config.toml
num_key_value_heads = 4
head_dim = 32
norm = "rmsnorm"
norm_eps = 1e-05
positions = "learned"
qk_norm = true
max_steps = 4656
Each number is 500 + 50 x the weight over its row's rms, rounded and kept within 0 to 999. Layers, rows and columns count from 0. Numbers have three digits each. The size before them is the row's rms in percent of the matrix's.

# layer 8 MLP up, 640x192, rms 0.0774, rows 189-261, columns 0-95
099:516541584601499526590528518575483512537524505490403532518574492556584488572484495436486475409433476520460480474559483600456429500505462468488569506421467544449499448506462456491552460495593469448468532509543571556412457488461513497481494474514526604498512546397481448546443451466473532521
095:603583583536521507390500579595534519486501455556535514540538499549486531521429573557449507426528508520464506582490506431610469543608521544443467432505482541449479468512526504416544457502557430513501558601467519535532475523466544571571452485481486586424469518418530602468469523481431541401
100:591587555515535478507485495447570507550523490518575493471487500407480513478508487412531506513443467541441486467504429495497499484506471583581523505465434503540521418503463529541380550542497450451549438558567507563567526307468488385481500496477528486444516505491442617472504435483479586516
105:432487517457513472504564515502587580558496450521536481570619412446482460499537462451438432565418420493568462497500540570463559422503509503554453482534505506488588464483459599516548566497440553591459485467497609539574512513541448502495429548517533462544459399515528573506525541587410432391
101:472464448465572542413506562556518501473488428498433585465431474584554538505504463463619487554441460508414527492421484487614496559471424468481432460492507520493506505487590529629428496583451520568515463461443464426526526489512504419579492555495507493514489525508402505519452415569485482488
107:450484548508524614478462587438506496536523474470483543495444492553492622513460432524543502505497422568461565520537412379491458486445510467460411477464518527543527486508429399482486580590436497581528521422450451509522499531524406478559541493409513559501552565526514507504556469459509426497
099:486525466426559556455548464515520416457495371486472445515569458414500515493459530488458483519537503475520569500514446553471505464543496533528420462455408511507448394531481409394500471501410457355605542406474510543521481547521549538389506510527503441514530446458426454463550460519422525514
104:482484564487465474572420607518566471543472550451409556456500508483601484559386421486426520520500457514553502536542485626490466518379524533483475363421496574526469449507542406517576535512478503530516540467485529593490401488422368458447513521529490533494486538463509537450499534502527517500
088:521523397521414515556537421467518509511567595514548530501486544410473570586479536506548422531483472429427473555497486493456463585454501515496432425476485501605529444502507522513434442619473538418564452498450557464466523385445540506496548599476469487457485481439506540473550462488422462484
102:568560523541465458541433429518561564506457533508488562434574538534433502527558500653483535453479560516550500516524462564510471595441539451530490483549468529495443549591462562484532473498466560493497485540471541468487522503472502441499495440518529467457399539546515497511635468488556502469
097:503561562507559540532387476499607533521540474645513431469503475505544493526427462480513518467560456451429505496412476595505471499470501554533463411441502521542528348461445463467527506486502489504511479595544485555512487525526540415528447462515514458523429439503475461547542534535438478402
099:465430520440483517527487520452470502499518514585527537534574568443509424631457555582426536441598486483391511483530499457561445503422441458555489461478457443474485498569532466459507436464446477537515499450467500509455510524531494446547522495511445424473475478526461511453563422396534504479
099:489462486495570596530520379519515516517526579549469456511490453566506652604387442536426555485481449591591477457470441468512493495422521600476453496458569415548551426580446543445394581463465573506476472532586597539498489532489475455512461506541428478454440430507455437521532460501496527501
097:551531430464570475579500483434523495580487520404472541451425455448484498538521466549488547468443475480531543423483525562467560576423508554506413515574522509476479555517535497411497513487578507493496465477499483415507534550346410543559482570558477520433520497459505609517491523488443548460
099:498477505442569489531504481550539532580487455495548451518535511555539385546415538516475528486499529489520471555377490536573420494543527469515557539420505541500476418520552535574435425483551479452505497461421472594498434448418517545526456564514460464495547592476498510500482479457430559542
092:587480502489499399564499578563527540424459530487530532536520441452510535549495536478401487477502400488469599566565443494538480561481429556390525532503427475521392538581543510483506391432481551521423535543390562514490365520455537472552525578605415544553497604503379510512519498438488519494
103:467512497494455520413558499541513517515470515480485596548492498577506470501495534537566454515573517491426597580555549501502547525491581528550397460435438494462501565523505466596480528563462529452507419528448443427462498476509522468470502486491422564457443555511484519467631471557528470499
100:499490490533516493437567556518568454519429500581398493525608458494513531504528473532532403566497483520407522465516409502531554492461522503530505456563564405432470440421467484526449456593425481469434537478535501468533508423546425448438522481526531533494471456499557526531512404544484446458
096:594466555430491553534603581383497551547404409508509496498575437446544576507484477493507520512529486467430501518471541525462503533521516487515568341535429465459452483475487463598511435559555434547525450541439501528536476499505536459525481502540480442479507515550475430501524590439386459540
107:570485504452514436561501536548531470424468550508497486496396453563579519508487481557486428520439557501491561486537452494443419470465523399539635471461484510521475494554562506473427421551482556537462407533504420565515474555479466479408450570459418457489383548469551583443552423551416452476
097:544509543410489451554540540486561523577413550477513398536478438505462513586493450519536439485545400507477567536487479397467463539547465481598482452459560554384521499427475506453456515510475542564450430531601597433487559459524505430512460446509551491460469600505591600510496530567489509516
092:526473450456500518466526473485504519457434436447471439470556492539508465452538431416610547470526503471455493555570444522497389437434495471516452487508538517465492522504523538607431492438415466486477528431431485468596469490492464498493462508509522572411599444522530583463502433546437434464
099:611535511421443439430439528464472469563515459491543493440518510474563486502416473562494548550527478488495575496547398404592540513389499538556589420497526433528500490490512582534461545558529494546551496526437455500492481553450480594542473466624447548436533533483548538524510484533455595490
102:574538503443557489518439562538531538474448445443447432527546533500497436551503567582554514438515457455569466368475514450492510509460511476490452449479547448562577484543458508547575559538511521524462532479501509496514467546601576494491477508563540480548537587559476539428538436483451543478
093:418526522465514584445489518528488508388382415517427548485545544562506490653475542533542449474517508526503573457434449529532492522537494491561470436472509417429544526469474457532448558490547486541508556540457544522490554442501493533453500379427554554471564476506524550534549452548511462451
109:469482498480561516470535567477495478484577372541494499440460459524479444472565474480639460532478548549476512472483504483469430535483458409559480401443518625417509642497490429536565628512543420541546515550532467501511457555543497569527468520593477521489580512571401514450566467550459574438
097:449440469565549476358592539500514526563559467453484473421537561501516489466517478503527569558555449550462540452437435455531490624476615545549449495437468440581439518478447474531447506482581458514465511499631430565451484458530547535527479435469493469507466452471498473474457514593433531438
109:514485514419571490501451517544525536452495427491541441504488542438520507438461511495467535471474541445538493508468508446593555464443442370471554442534539522391528432494527471463532501556597397464527454538501561478574588524497505538551470501523517585571514484461438533488447445596430575422
100:459541570477519515419495473524589521477512542562463550525502555511567504556513469529505538478543478472421459533531556525399461488478520447505510495457468482445421443478488469490536486490571551468356414441549451515406468540442559390472454543552438524476537464575500512567475457467436525479
108:466547464440452439538497460387497529517553498407529575470508512518536543558446600475546462590459478498405504586580441516542534515486411529471541448509488511484528440499465520495532530584464478441468477495535459479561507510550483447490453488456457492527474503450439551437560431444449502546
107:435595390490546436421541569501598514589490468445439544489508604512601516517469508568500488471418511502450536566429539525444474588482518564390445505468475551500488479460565448485412520554577458550447483496526475573462490524486497451460442495566540526526478536476407591480595507485556516470
090:487448456569588514474482523521546496532535412447467540457488533540565597461463439486477542573407509550423504478414518501566524465480622507486377509543426485502512438445516497609481522571455447498453498503484510384454511591488515460422453543467477497468528497513531511554541441518535419500
107:587570464471460508341597496469577584520537454559517545540450484560558558553519532507453481568461436547418560442539518455499549557488527509420500470527470451506554482459471617464501445467512591468525459493475508492606477486481504516557490452459556547488403526388489539513559464487437485445
095:500565422486601480509450493451489497510582499476558529616510493525483619528436479518561519483545574504452528544465438480595336406518533508458528452513506589505419544560534525459457487520582440481527519559572583559541377519459506480583530502494549404536480566513480498554588524431427511483
095:462600440467489501529472519578497507492500411502507466423480489478473502471461434497451528434515477436567576548517494535502523532387638420518502437556563517511485568523481414569478519584502505518408522529580413533500526499579473389496500511530533487468591483522414470472428567541492475514
103:485538474486446453534442553536471476529503535451530541470531432483543542491477487551507491497595575530505527563491486402537465494471507517499495417530451494380529468565547527465441498454466480564506530459570492505504533460496480417353477533491520459461457470614467483459515505441535589584
103:522610544490490474385515495523496567498408571437443462538518510502645561506550518515476601553519437474499561560515447400492408499512399487531498435466454518521495389499489500422407528477520517492548477560470506469603398482480548478519507533538439563511571535569439509497535442527555541557
097:491506456468603509505471565478465456536411490454433460512521445484514470512442478538508551596458531565437534491504480467501495450539554453544358421463400546507561548499446549454455544576541483466405417451537437413473548490471467438466551514507484498393531526584434556497574513549551558489
101:450463477429490560529499497557538611503540468435510505497524534495518514534519478552603528314497516419482494545527497439437456530524482568496535476445475510513482499559481514530424391454432419480455554582519428468491474464496572541519428420519540548538414487608529525498611479572604536446
098:561472477449565476392507600500610541512505445504458572500608542517504493523562527449528565522456507471455496552526542454497550531518481429540522467602394549522431480469472441475501378517541393466538429523524504518377445479552479518466479534562461544525398543474521520417575511489409495564
102:549546484529486552558488561493467486508597485521497471511538453462553444525532487442439497497441472571552488548529528503506477532478569483482502443522399506425454563383547399523584514529468516539469418488520514471421491539495473382429385551506381566500450468507429445546479532505403464530
112:442516514465497488516497453541543482563518468549378584497492555455512486519433485546521521427515527400484571515488570430502402457450518399456505455516446560478497466538581487511487463611569471595562453415516501547497464541564577523466561464502523514500573464515530538423415578496397509455
108:504550554498507507447527446534474465542594555526509510530541506485543536542554448449484595444453562492513529463459416585480437499363439482540480477380518592398336500476503548481580505514553464517475426553532474474491525453577514443524394527516528528478483528552436511440561452542496520465
093:475432546439454408466515542450540481573523538522505491470478430459415535472533567408445438463437449526440472492498375546521463508547497437573505466515611534472495490494433552568486508481511504518410535481442436477461494503385416529471402433596525435529432473525400488485580535554363493407
099:518549450457579489498536609549536564520387521478463488475459457583533480511441495528475513476470496614454535470438504450599450510552472594521494472435614553478414488493504440514465488474498500553496499487528488574577486509451376548561525499459456599518450546459474415487504480556562540392
108:475500474443459499500442634484490598557570530430437526556557568536561531519438450561546551451465393539460497397462575401609475480421539550471497500425526519489452551512476504555454452522480459519430476468497520528512468545442526463442479534558476493474496477566522457486515534477416522478
108:487543481511551477527512492634518586467408479478498502491488574468636539539409386521547550575503482421442476508569557526520442531402486457536498454515496416427435488443536484554502520509515514600517448501513571581487563489409544434534571507559521603506508510456500487486531568536398498496
105:510449511460409590466566451617638505600442497517509481446492512589588489520408565565549505482520540554480508538432530410433498533495559466425515477477533482482613521510575493562506467577569500503469487445534436556459510486411431501481419510475543488564505524408447473453498436509377407463
095:457510588488567477509444540434462436427508536490529559575481483495554433550486510509543523436545479525439515410467465536562504544473507575462447447431566568445467472471561547472516611568558545586585555490411500530390575491510412550509479392532544529584477596426494487522434498479498465511
097:530584465556456501466519620451533555445523483507499447499561553522555576500387513511553468496418447490481552533537519499459562602455471486479471431517501500438546489452534505525476547606423503501447456472425510554522428522451504537535517486535493597678467488500535542489472500411494446457
105:474449552377441566526514431470517500479604558528530561539502515549491524504448569580532503510457518554390572524435425431524480488507518452572431533403519538504492493572595510526443466517535580507550512493573496523492519527458442555580473550526552494530390527514494579552610455468462439405
100:497545508459576497481529567528536584551405549474447480506488416576463583531430390554441477471484417476498503497551542510608434402412551518511539504542411551555518410457496505482450454457442460519508441515468499510475361501391572472482512490552415469581506495557589496452428411489502480486
098:515574475471483532501495486521568528418487451493432571451492471465577556486360516512421486625435461498530524472550569500465476509483495503444406503577556486491481467481586445609487489494479475566463424528549427429466454531469577516618528607451503500492498512414547436488562562520546458492
085:489492588463502439477552548428567451470474436527528497499456491492482488545483482579511501558468445548452435518467473538526462494554555581496456492515454490513519432347491554503518446447525498438678510530488523498515473650482502478481512490570506508518510490507500550655533492506523498500
096:433400583429530587385481585367524490519523477495517545530574518500495447571468476507513457533505488529402515514417421518513442542484423474482528516445453585580445487487424537504499443538527472602517478415513530440550483492512468532524483493547456577489490527373484574425539482502466494510
089:477491528469513537535521452474538533499489405513538502489449516475450458509551566525569416486498535406407523401449476434533427550524402482570486474437513452422495470488398447467464473524535506485507518575649518464469523443430560584559468395491555425419481461576516649469477523540509544559
103:462560523545513522391501491415538588507519528533547630530478643519518502516505485479554479503540431552497512363515490519533470599430464520506530479563446414525442490489483485508533464442517611514525413449484503540472546487455490519557496396434573541535450479428471613450496442552438594480
100:568564451531651475447485519522471489479584531478531507547488554443516515522513416451485510521522473581503527516590458476455389438491538562606522477519513534460431534509545489506370501544455520549549505471562388583476390469463461547443453530508501528576528393528575448485425430466487381433
093:565494524479447503519494513504467451494554474473472426493567465431488519550495464489481524540475486471446505490591448344463437473527510583550510518484502450466489463468466474504509374488513463522491571548597503536510593323456504514655515466432557424510420544513487610536544480530493506551
114:539442473488458516518513546486578531532531469449510534531447463506498498443438547454540532590385496442521515617451545494545481452499492397511509427399582474489546465482565532471396472506526505533545470420576579559534516463464461485529409533476494529571534401559472498454463505531494557504
097:567503459470548519384584563445500488523636562531446470457560465548561422501542432430505488406534429535532441466500514467534504531480501495547613479469531567582476442483536486458517495491493471535519527396555432497520423520434493414524459450525535489506371519531470605543497519511523499527
101:540661541410467462478573518547477467498484502499506489435572496501626542587512498575502414431590473391507571522512403511539522552485407421468535434522489586500481493533459563526493478472531524573466481481434463598405495539550544540469437525519576519530550487586490608480440525487486500436
093:546461519576519470454471492565562492492563467472485482524508524496508468544580485534503469434407498489536465447555530389435512453480554393545544516487519415447513579518558503596441612417451459536356578611581506565432509425505479440498489440515533468448462500520501529476525453461432442487
094:454511524555548496512536621530527506538420487444480442476458387483446558535509485543570451534482432463479577455451530461499507621461520476501435448522479443435466484376448569464528496567490577542472460410538534467646547406548485368482504565530516479426381524487497446435490517414417500511
108:423575498447616384438535420497491542591515589584556535615478512536492448473480517526462599481516438467499504533539509456589477501462520521498481392495592470522484428496489456484497487465507464616515433527504533470535456499570458540492488485553439524441425530527521574473540444503518574487
109:449651481462499510477521540473471441546502456527503545462524478565500381484437454501558468545529510498460568488468431508497502536455457513451527555568491424469491456552566470478539448596437501530528503547585478518568455501479510462492467501527540496505512463473367594583551570531464494476
101:536614536419567580529505528529565536511474523595484510505495500550536474556524448420561492523568517464532527514429481439513475454425511613570488467465483614570517406483476489567512564462536468571417493516471432560523504551522511471403502475493554480502501501558520456563537514516472458423
088:439496506507578575518520464564561500399489465525526513597515586513495551576559479518551433424420516527537584474522403462598497516587438493535476465490438537482472459475527518540476543579545475481579519623542394561421556470487465559547439440502575550463508551414484545484461467496466452465
097:567502561402477500527521495430559542451587448597504518509472373552558454489521555478563555561461516537527505490377439506534438542525492512489503523502448527511417488454509562479508576517520593467518460640519489497498587502489509522438409472539483517585638525478531546484521476524447501516
109:546536365441519516494552621475548579581428526571460574524477473514596544539573475394514502443455491511486587549431534491481455486513437522449523527521512533448415565549435470463456442500480570523471477494472511496519521499521433542554469499444473509468444551446497440424506487587364463483
092:436424510540552502502449426521461455469462481500581549512529473492546538539496489528465415533488514490458511512493607457475464548522560487614500468530475433454540453572525523577519458434439487478572433451481470555485575299515555476558488436482511530497496457531525616499535430453507481498
106:507507524567535589594542479481672556563547584509430529556497572525503522516435459500540542534456465460448559551569532588475588582504531473441479506443456426520512565466486359526459510442558478521444480493535548567490449493474420560456448497488371534516440569514515486497499415446427419489
110:486477481451515445439443548481564473448575456479413496478579528409542416510496432491507503513515510518404501435482534415460502483460514474628550511504442518431532547517479511474437550497523517423499357427500448435431522453489494494546473438671434486513542562437442509435492479501543513512
# layer 8 MLP down (transposed), 640x192, rms 0.0682, rows 189-260, columns 0-95
103:493493557472375504548520505470568521505494545446490420445541394487513531548552437531538481495480453601533376415477523481472611503514508428486508500499518479588520487448512549528426522493381478492480513644540485511513510578485517573560500431526572481545595548595512539444472471467489456512
090:503474418522576520542534452505565496482461430483495477444586526425410536576576483404565527549488464522453346501462542440375528510451519558463486548546527468463543540577616523511466449534497485474498443463508544427425581470498430414506479500517475487458529491515457551539468561590454570623
093:557591456614441507468467551567471526525522469416528477453515460533573480585476518580484586471536530456626523560448506476492553466449529497354497476596568522495465452595509585443599415536496502492448534412482430390458503594534492539557496494505555404438467548492545540502432527495421519469
101:448524547473490440521565429592592626454490399549467494524493589585432455470552547450511602585498465449414380447505476555504468486532504476542541533487532463508510413464489488454503535530542502537547514543517386539525618450454417497475388515495430481467490448425574484575517541498468461466
109:585498477513471414512593466564543567541519513410429454440468396516577560478546505522476532459486424534494574493519559482500560522579466505454478520464536494362527482472458490613468454509497523510500469487504499522459423498571501529459552460478437494469536500518384478592364343532482471517
106:496447448580388491487438402447590551496623564517506548486516550571515540481516498447484497490541473470367423561472358513480558516490477501532501430450480535584504521464386513453441475440454437529471555472566466509611551524426504499475555493493449548471603528474532536501568492536462597450
093:512539538585496491417423595508617528523435579541471488574503440584510520377545571440483479515430496499431425530520450449464539637565460412524450495555496544547456461446510436482478511524471537516485530496536410527535407549451526562495494485582399470439542548545533572517558508426479494510
108:468361496510511517465403528468523511543594511481478421502551482541525568359516488504469477522417575518445525537547570503502567450516506489504468551490555508443505557473553482582522469502473482566442476472534510438491462485453442552501544421519485604540509500523494530486425468438488455483
088:485439445518517486536394598515489489527515540530429456479510477501487539445471528613415555411513456489546393498528508447546478454515447464499551427513532567521449527406545563466443457531443463528470497506596404485495530647466449514432465504542454560569490511447446394575469434542483419452
105:451606619494484510379446513548489545556571518547542456551514489471444451546559531435466590468481449453498536460450532487563507450529493534498451445534455453546502541459500554474468554446570504589512542486463592561508547479533468490460462546488425475524520496434467476479456558515459454477
100:484435489540512540503502435543488436539523547553444447483456507521445413578584385463520572558383471566552543551578536503521538544495488497471576430555545439435530417482472484492522549515500527501444555486558510504571551454467421486565517575473485403491503469492465539479463400460494533451
101:407526475511522452510528415522532483473497546565574499450470470420504535514507487542483404595380554590476325506457448617473512458596498519497515551467459541485553433491558450525501480562601508434471510551520516519459434478613443496535538521527494423498473531452536578529414566547519453512
094:540550548494524504607447491473419535455532587443497499433520426557488474395514450512601460543487429534520473573597651512558564469545528558490451562571539474417528449509499457484534452512551534429518420536444387488449486467458466545503489446496528486464487464486495499527510385510423501560
106:609532470434527500491459595395544493423475396536507558524581480445563462502547579417506536485456564442488631519534543388456579531513514532494433467471496427547574470514486532416463510526555489519481512399491501535585518461496422515438514577541596462509513550470457532429449429542414523497
100:538508466446575582577525400440573584527585486559473459478532569558468486532355469498470476543510518603444486428472506407583467450500396475462473522506503488446537500507547447484492504439484474515506624451502460398525556480535510534443536542518539508419493456457479572404494501501524459516
092:557599462498532587506553517427511484445555504524508494497499552559417426468543493421589479573502537490477518430452450487445543413459507591631565424518513540517619456456546464468508537497484477575534559532609473427583466460500509480497440415477551466467497483443466624568555522630552480538
105:529535463453506478540517529449583488519520405487554444499534411455422514459559483462513534411538478541570520392537442559451469527557449503549513567417558472486577557481449388522464479439499516451502390503480486566530495525519447442474568583520440483455569555574596493428470506497452543434
093:509511506448542517483449497558425531503493498376556549504401486542457513418486574541516465475565504615476453521526578449449492469519511446422520505411465565402466532526481439469433499488497559533545536542517553483475551514587440524508480493497494492489586535481462525443532552394478558487
088:513541475511649515469425540475541552494440546561415492475516546482518488575528471536483485417543573594570424493491470458566382484458393490502483523500511440524485539527508523444450550442410475475499611458436543486437530538484511538441466430451507579511468579545500491532463520482567516472
122:559549447492550537510463585426470526390459542539425469397488455514482432492512471529514526442512508547452617423523482478543502496408573562462489468420460498493541548601535499489609416530531591538551447458517453498553533574473509517625536473457483504485519474456484403475507488451575488551
094:555567519480514510484512539504510504489518582508502388419509497455438557543512562446507598524489561420515423567546611460419585490510429484500505571499452537504513417506474478512456519511556443509474441401559516546510597471516480473447577522576474438493563402541442430498505470434519539523
089:540526497620425457463528549507541499455498520430520430516445521474546512403446404516466619523530468460523410558482516517496523482510490463457556442463477486457534470482426417436546461507587538509527547493550441535564500427509492585480456534537488405407496504318519479517536459469545548504
095:416513439539618562493510473545538527534413556472500530456478480449537644492410502480461616449487514506491572453492517520461496435457520496518495464458452481528400553535539465481485488482545484437469465528571557492529519508452488498491510611487445484405405482506603469428509536502426482446
106:441508484553486535491461551476535438456463548472495468511462485482565521511617465596451521501501542409533626489528446528494480550475469356442580535484622565557491539463478536630456506488474555499513514538573525470507553458533541506488488529497525571412559552509506452585494427548472509472
091:484495470520491454564490484459484510477526490485586520475518520604436469435458408574498451470476602528522574576498552415407500494504439528528554527536477534546411454513493508488503488513558548498555569474444478506481614525521464526533502477580600429473545478406442472430530563497449516556
108:347458583521384514543498574538482468576475543416512436494466507490477507587542519482516418412506516486538607462481439511564492425502455498417501473443489520511514489504541482472524456397465452402483520423453471434494577448540509514498498433501539570502509541421494609495430517533488539481
097:382509499461418553553503412598528569478558410486447505504463621459464496493541514485455577465424463417464494474556498498565545489599479445558537566501447495590504479503444459490491468454434456572500436509503467523549566533540484560501562465572519505477605552545547511536507512486566429558
109:498546500569544572565473494524531540512497556484382497520498445543391501484528544491482422464559455547491560445572527560572558510499601474414500516446419397483453498415519505548575438544488508470469551459573484427417488470530524398463539460514474475558529503395395467471432549522441552547
093:518521525507471514513599455460540469557501544530539432421476494478526386478469485400518439558461487542450240514446405454451426501550569556472465501486454492574533509501470464597534549508449472468536471607502499573516495462526530478517516508544421583445549512449527638465522507516569529492
110:505468504528472462550540442544463512509480521499483430476492511467476426580576541501509483515526463466497421574468436506498559529538435576443544436456453538616419501440464436551546551495476433487523529499457543490595584462465432505490481523486441486428429504411536530410534497499405498547
103:423604544438482641505414588464543501477532428517597500584497486506439456494411446429525509492492462509597548400393513473454492449623462435538521545426522485509537543552536447527455497355459514497543482537501501419433509456542466408519440504460474422516518601495454474544566448520454474518
089:449366443516494469573438459560455629480573452504576482533447442504549501481498541543591458463500484469538399561500541441476474530571501523473507565539460393516530581486425540538512402502432586488471479426536471590494497485498580516498406537508507498467521525465493484346431591514516539493
116:450487504567538404609456513544469570474546476541471492484518496557483521520510582502486541455477508476580614467547653446611453537533466546464524505498517475503498584478486462580470455512502505429417452494430552468439502440457474520507527470522562504528542482515454572504542436465533529475
090:552411508559474598545432536527553516495396512573493480505551482459554446421520548362492516515416453479600293522452450521529467515544585478475506512561498580479533491481519486560443543432405514433497458407524486415448471445495489512511568511525509467507515458486506567434495527529537474541
094:580429571534444511448488533437474480452458483401477499535478510489501457515494452546552537486489460430427527464433503482549496525380439545513473649561510574414474475509518597553455493446496546490481609494388500517623473554584542535493513460530508544460471480536579470535580459476552531424
096:551460411436501576471605517561542514492519464502510455553516450484409548553509405517444605562484530563571525483511523582488588514537569562569483578600494507467416538445533419535526482507547433508441555506412509472516381461495447473446547524524541521485487398509506510463468463532516481547
107:439469624459442498410517559450439459563442489486515591523469481588488495500569571357561478519443511452484565494566485586447501461514518571579486546525540449473438474501514384446456588525515491548549500561433501475467542584514444489538437511527521459542595556471458398453558468477511514544
088:427467423542457485450459553568511543508495408490489489489578504523462550565575474566502487453443438533531452491504465510483481477519457504555529554535503501522533484491547490504465460577502543527584476450457449565489627542490457458566453504542489565527528480499486462461496532502414429609
104:481526458407411524579455482492481521515478430469556494495513540552467506516400577534433598448486569522568431509480528513487403467523485543503510478519437596504516575504512556536586519507499468437493499519437457526520479458449595532516543574500519468548553532527531620512439476575470493512
101:505518501523629513445494531499490471604567560559525505598517514469477509487564463525534547523532446505525573531437543430442499550509515547540462427429512375462555479497452518517584572447541523485495435524493553421434525506512462465497554530486531471478472476495448397492434646454548521548
103:493428535496515475505418465459567572505546517466555412548475504451482504470475511445464455535428456552467411562434514515510549543492498435602531426525459526538576492485509546517470475481470460434509415474560434513605545476498504571554574536602578588448422549471484497574518464530537535510
111:540529469524501479521463522466577444413570405458551530393509369533451501514396540511395468468469482534499458384559487495489424450507505450459509499520473476457491466475497553503538496454480532461427500456492593487441427573430509477494553512484523445586515504508399438610430492500513506494
095:562460437544512543455576548511527472496554573592473492499514571534435480474608510444500482527594461530431456459519525458434544531511515514482522516575577544477443471551534474535539525544449520460484502504556542553492571515532577485508468471515581573486495523496504568521560510431509465496
094:503505521616450508528498523432454469523421471531454472498505536572531488523478448432553456595419534443510640464549525538487569414455533542496566512489575499503575450438507582585492409498508515506534530497575515508500445456424484400464517475531508462492509374467522525470497480536438535461
096:601573483604466498572466432495524450516404428537466525428522543558489502540470518406547502567498437505480403543475488537428493453577550540423551569635506466445456471463449537488529579536445462478431521478496491501610553488536508443457513558546410513487478511504452504450547503537389496535
102:452525508515452508347470467532380485499563550547507421484454565456498421544508593474524499464600524526471604546418560467514458431503451555519530451516518581473484491506556422591530533504479483431502500496522500559398538614451493512496482454505526527500444530473527482509502544559484484521
101:455533528538563483520594538450612540554456477494428458521492530387523514499416488510566464466564461524458391523478613547467504430507555510466440579490506567586533526520476454493473470471609504472422493464437412545631487521494486456454578489496536491581491500528461475406526464531507421533
103:396538470564488494440404581529508446424498527541474448543490447529523545533440497520464485489612537392504475492458508513477518510472517530444504627561561464494464489482533484481477499494557486511494456578503475458471518497436496486530595495494467439582545432546569428560507421600475563393
089:564558510522395490552531413551522489517541564525453471484504513501534462480477465480441505501478518538532326478547490472433467483509565398586470575535492605516517491536481486512472486467434520423499475471525472471539490447415565433542561565513503506440427504463534514483512547524500597501
084:480507597453444529540488424534466438486570503444468530449527540530477394530544475553452538490546573515452410450493530510543521456421625508548578491486508455430569567463469497493512488437498499539569552507490525489485510534515470534547496377462434399454552524530483552423460488491520491419
108:465494474457490545531555421491527515483487470566466411488480533536491406450544498501521519484501476501457609561593476510548467488466560494586509529556502497521574383554499579547511561534471531522469551517529564489594593518569466412476558511600592454508495541590512477412463499487502506503
104:596351576523513444527478422503459543457483534549501456455452584645541462454494500526490589501443615512582492411410471548538479431477451511547514454477527451427468479506507426464576533471551546511561479552504642403501410513523480545530530539585521490544521517517470444458508479452560511516
101:592389475514634557485432503498537454479503507529491502434503472559480492437464441545539472483414494503489440434553553457551386506534493440564540499486521453464534535397450499525470540582489487481525471470483536471536529551494504583467594492468482478418448552574548555525554572535532473516
083:453476439459550524558547505511549535513435442572513487521497408505454527522528518527527582462506440490505518550537475467450499495525435507435605594510564542500536561391450502455447514547461537547312477492567524455500537477519445544544484520497569534559485503505467524404544546469471493520
095:489535540467477502482546592527474511398465629525426487566568525504464500487410509497526519498409490543505484500470491390447575421567528448452446444578520566472545421536411469503594519561486443447496497505510447549514461501502467545490490533490457556437497535500433431571593575511553468463
083:472511528521450453484473573552563577554491606460559545539463529574602458502456493500477486484500506496550307510555589563418513522449426552366533568535461557567540476507482503579518514468462514486505597406429439509510532551492595500468561616509539578564444537432466401481478519423463533417
103:481524585544509469498560494520464591505532595403552555505431520519517530484422442439550581492488435556513443537535446438478487451506446439494487445489478570530458514485466519533504589529444518443466471519487438556462369459463542432486425514484507379470487534586409370557447524480537441589
102:591416472482567544466483389478485446477603493526532427445610502446410445533509574482434537447475422490595492556482498413489542514460565495452520490498541440532568420531563398490469479378528568506538595441458511532530491494531434566557528452453574454509539439495496510379461384561531380490
082:502541447525441438487494467538492414569470536484538529559399496451451502506449522532527511495527502498552391509433492596564506506560478466412534479506397588484490494549543507421491553501544508487488526544397563483534564606561472504409515542566478479548476468454476361512492470468431541467
113:422482411514522552485514533561518439418502472511562503439524488493522513471481629487546494480617520505526393452439573505568533470518463482444533479437591389506475482523474439474538590463426485475429496485544530464419472489530485550444563473443516411591490524483528471471513420465452490518
086:496510487482393535510497508470496601446464436435502524554513448474478496490504579389548549464510521589516436522472535463492515563502590562489376506502525518399539523516480443542443491514550483512491511595456491542587572511450462500504555556520469541553488537409476503428526524412507515446
094:454462483551535510442451501449555630401519466484469473493428518538488552406517551457495555557432472509507504522425507528463463500527580475414420494423516388436572520520437453415568481466496576412495503442509583466390526489382472525437504529408427508588460513449480381457515491557476548476
090:450583510489472550448571524490546438511567519545551521520486504562474467513523444435451468506463499472529442572444496570487410465503418510470569488486500610445443450545456435480605539553481519446628510484461550504538501513501449582531478517433526569564519588416548446518440482475479553434
090:560463480517521516460465503578494589534470541456548499508495447488504489392527474471548562519539595499492427518576553441435506489466473493536500490401514392492505588388507499495522424423453434500533397506448530386481517511431489494451583585499531408490502518471524502481511507470439451451
110:470562546442519482492475483469571484487519580477507443523543518561453539512519592510502411585478491501553461593531513423544517484507619468392543535513637518490555569465405556449507424624498531616488488503524549511469505444464558514520530556500477479391460542466404503509527576494580464500
112:508482534486557491553401613535500445453514504554491538491418551455516405478412568478542468475547484493488559610468518398476498509443501540414467563464502587557480511500484463420535462431512523525465498502536555451528477515499532505517498447584500528461517473609541451481479495491538508505
111:546464428487462467586578478445444505468495489509507508543564505552461436520530451564509496446446530483533504466541416425460451479496454421632466467471502404413499459613505508524467407590495480528471588434476439492467483540428372454560547436497511604539491510426536485464465518552511465521
086:495388507498554403524602514469509507636456529495536482432477514523449454505578458512462442550482478478540511569408521468402513521430435510376564554450485552546527509489477441489473538454434478449620445425517552472505510471448547472492548524498470472531472453580549487647438480465499611503
090:565495549518593468523434454489424525524454574504518576536449589474522441461475497424404546500379488486433526478500472490530489507582503479459518491487568560532549534432536561486562531487443476589521452597494460499503497429530585442522516575576432489548443519471512412438480496419547546488
099:510581530553536558490474534490577544387452451449503499431626501479498450490453494427500464484483447391496491443525491448482581539425472486500465422458473567527560556422453559477524556453528546470452442555571446479532491496494468523469526489500514372420513468616490486439565470493530582508
091:476541580464516517412558426479425464469578438398485593485501604495476558518570524507456625411471521469505524514518433571533444518489437483513509439527463623568481502519489497479520539505525529497517456520525424417477474639488439476515541548472594560454457488465520444537542412486460524479
106:479420472509481547553548570554577488566467530484507459463356372634530453510412590478431455473580494577491516498437632468518541428509513550472525521488503525489528545515473390533508458490464456417618475544447517588521472556550512537557511532435461523521531517541509544463519503497464549487